Weights of a small GPT-style language model, trained from scratch on English Wikipedia.
Architecture: RMSNorm before each block, normalized queries and keys.
Training: a variant of Muon for these matrices, 7294 steps.
Each number is 500 + 25 x the weight over its row's rms, rounded and kept within 0 to 999. Layers, rows and columns count from 0. Numbers have three digits each. The size before them is the row's rms in percent of the matrix's.

# layer 4 MLP down (transposed), 3072x768, rms 0.0911, rows 1214-1224, columns 640-767
118:463479461533521530473477480538490537527534541519521518499477465573459485484491484425475487466525477467538509538502510425521481475498464473504500470471510535482523501477536538461457505517521528476533434487492518484479475514520501519505500497479471459504486475480503522483553472482496511530486488524498511486531463504501538457512482478487541479549439513525479463510524487491515501523443
106:510494528508537531474511477456520536475508534511534458471504486500571448555503511524493454536484501508490492486516499502506461512497516486480445468504520473484504494511480537442475490523497508533539487507481501481512518533468503514519538521499513483503501503482470474529509465516484489505525486499531538469466489478487419450495540483488513541476523464458543505480487523556523507558443
119:447511476479532535509514537501527522483529465504492518513482514491487505502491476520534495464470505526535498475529549472551520494506517490494513489511476504461520505508491518501440516479520544580490489488438463530462539446486478536491482493529525535503470494482483517525479494448454544467523474459501518478488524478491511565476505500503484468483507488501489470497488502525471464509501
100:543534523503506492528504526566499531514524478484500486507520470533498480531490469473543502513460501509455520521481520472480490492500498514483516485469533498518498492505509479510520466491476472528507497449539494495498490520501502539465496517506474514490473513517521511510521477505453520495532486534548491520522511483528537550484495486494479488504529493510516458497456489522501486525497
107:532523458492464477547532493461483486476549516500524516491545472527516497481525522511498490483487545505504503471481498516529484540452508499499481515499523516500484508483520514517499514484473536489572519489513511489525517500490528528497513480504508529495477517500497519518506486514486478510534523500514489497479541510512537484538532481551535499524483524517541505510475493529521503478496
095:508518481489483499487515501499547486509487532500473502464519543513547470568503519502478517496494511483452451486513482519515475514535515472465484497473446513503532444472500530494507480485510500523491482542519513485485478508497490510522465507501521529505505520481468522555479521534504485508477523508495473493482517535487508520539498505486516515505492503524508491514538480448497492466518
096:449493533493472528482485511508476493500498442538510508517532487520515497551462496476489483521471472506501495497494471475512539504511528534472519492512518478475505520531469487488473493559559557484514506498490484485494483482505463522514534518488492480469479509486506503529495499520474517506467495511548457529539469486491548471514517510478480500558521506513508490461526487513506475481488
099:479502501509524525518546484492518494471465493487476498455480485527507510474489498547515456509499483480498517539552521497517480464502516534506537545557480517458487498494514497495540482513476490524491517496498522521500509517529516454450510530532477515496477502515490496524495491483519507466545522505491519529469525500548425530458512498518522510506459512454529488521522480511494463480461
091:498517464491499467514499475478524468490478506483504515499480509495513550479534521454487492484507546522480506476540525517466508488476509521527484449492509477465496536493469541497491520531481459530513457495496454511504484525486492503525529557465455503501470483538493500493508521520476487497491494480536491502481487505512482499483528553480522517517513495523517481544559510478473471528457
096:514490472479484472509498443456507475463489473499510524506481497497512479530495463517476536536467503505520530492477545511478549491465449549499478471516482479507480506494505514527498493459448473510518543499492502530504474514509483464486524498497508458493476473498559535530539527477518478488521487528504486506498488495534507409501535488517552536470538517482501505500496504469550498427500
124:496517513521434506517482521512473510554512536487492541473498484483503474503501485516558479530465470517519543508500525498504505518484516451513485524465526558547520532519432518496509507498541511535528529469520480509497510516478511496517534512516498476503512499479526515536503496529531490505511505503483497477479470488498531491511507483583513487479507503494535498516519539538487541502509
# layer 4 MLP up, 3072x768, rms 0.0586, rows 1215-1225, columns 640-767
103:507487524482484539487487444517499506546485493535536481486481486508503489515470471535520515478508490472474516492507493487501510519512544481500466507554531487529505502470487500498523462507502490504481517491511454482487492510477524480489517499519481478478458511520501479513494509502488524486514496462519518487503502520498492454473520475458529508513495486474468515476454455495531491553501
101:492500483504576508542508488493473463506524486427506476530514518490478533486485469509508481452516521475517518505544479492513494491519494521521508503540491484508487525455506485523506484462518511515462488512524491487519524502471496538517469490509524495443527522545492502510469500545486519488508483471478518520521492497473474556502500503464515498481515540519503512510463502466493530486475
103:510495445535519474511507521472507532441492453490526489462489476476461504501459501488518491528512489490495469494481479469484508485476563527525558470493499491511561513491479509499521540449475458493463441471507521500518540484489492488463483447461481478488487516498478486515460460466509517493493474493523485534447516495537472489476478517518510504504516511525501503509527483456510493487537
104:489462520491454522458515490509526484488466549471518551517511543516525514494538537496502477486495495511506462521500502494485545514486498508519522472511497495516529541500509460516501480495508509472477480469543477491506479490457503501534543502504509504500464522560467477445503514508495476493448467502530492549483481507460505492543454493546513491521483486527493507528495479532505488558538
101:508510476543510532474496499477492520527452485516510547470504500488490537486523472533509519545498486516494531486484496494470477472459490537488530497531535534501495491456480534515475445527451463522502453483479496510502511517473514495506461454541513485491532466509540510465497487495486471515531470496521500460502522467495499477518499525457517501502511527520486502478498502491481523505486
095:540537475501527540529498498496530497485538526498504454489455488513505496518503551504487538496533546471454528487506499468464487481486515557500504559495517524538491459512479488528489536492473521471515481533500527553438494518510488544462507513490544540478521507519522527517492494484517526502532553487499510500477474500524523498506516494484509488485462483529523514524527479523491469463498
094:552511532492477521484512505479494499484476527459523490478493523504476484482502495459503510488494502487506473507456545477522517490495476509454533461526492474489488533514548476515528537511507429489516489494440515527470519481455474520522469488465491533531515529504512465533491502474493502505471483465528537476472476466511473470471507511464475469563535546483477514527479513487466514551490
094:500502445498491526521473482526470495483531462535581520481517534501489507497466481486494474458516515547492507493547519520450494530497523447514488481492490501491498467509467514510511479497506510528532474511512446491503472553445444513504522491474497492539494473501491503515542496507511501444502499490476487491446519465491519532462479479521536469491550505472522463497490492509476490544500
096:515508473472515458495491456490451487499494521524501522494522487520482486506493489537552496484467501503494490527463545499511512528465505501488480508553511486462524536433494477520506480487518472480502443495514513436518492538536476468547491488478488495484566463531471556472448477536476519477493526480474532481538543488520523460514508501494543461472512467498492496489495475497495513494486
112:514539510528491466474499489497563465488477486534468525530486508471481490546492498508515511498513503518531505518531472527522534527505469509520509503484470467511478509476458498492463525460562509504495476498493463531524481445456503517476503498449490474480498521485502499540510525470520503498487471475515453524469520493516482511479545478551524510494496531464500503483502499522497538502491
086:526479494511497473500469460522471487517484510517480527479460511473496474501552537540500462500510519505531481533511509501496476489520486507529492470537479479462508485493511506510505518504535489489488513497521532529507530537533456486520528446503515523554506487522485509497490495543541523483482521482483488528498507488520501486511473532464432487502496518530545479503481497444501482495471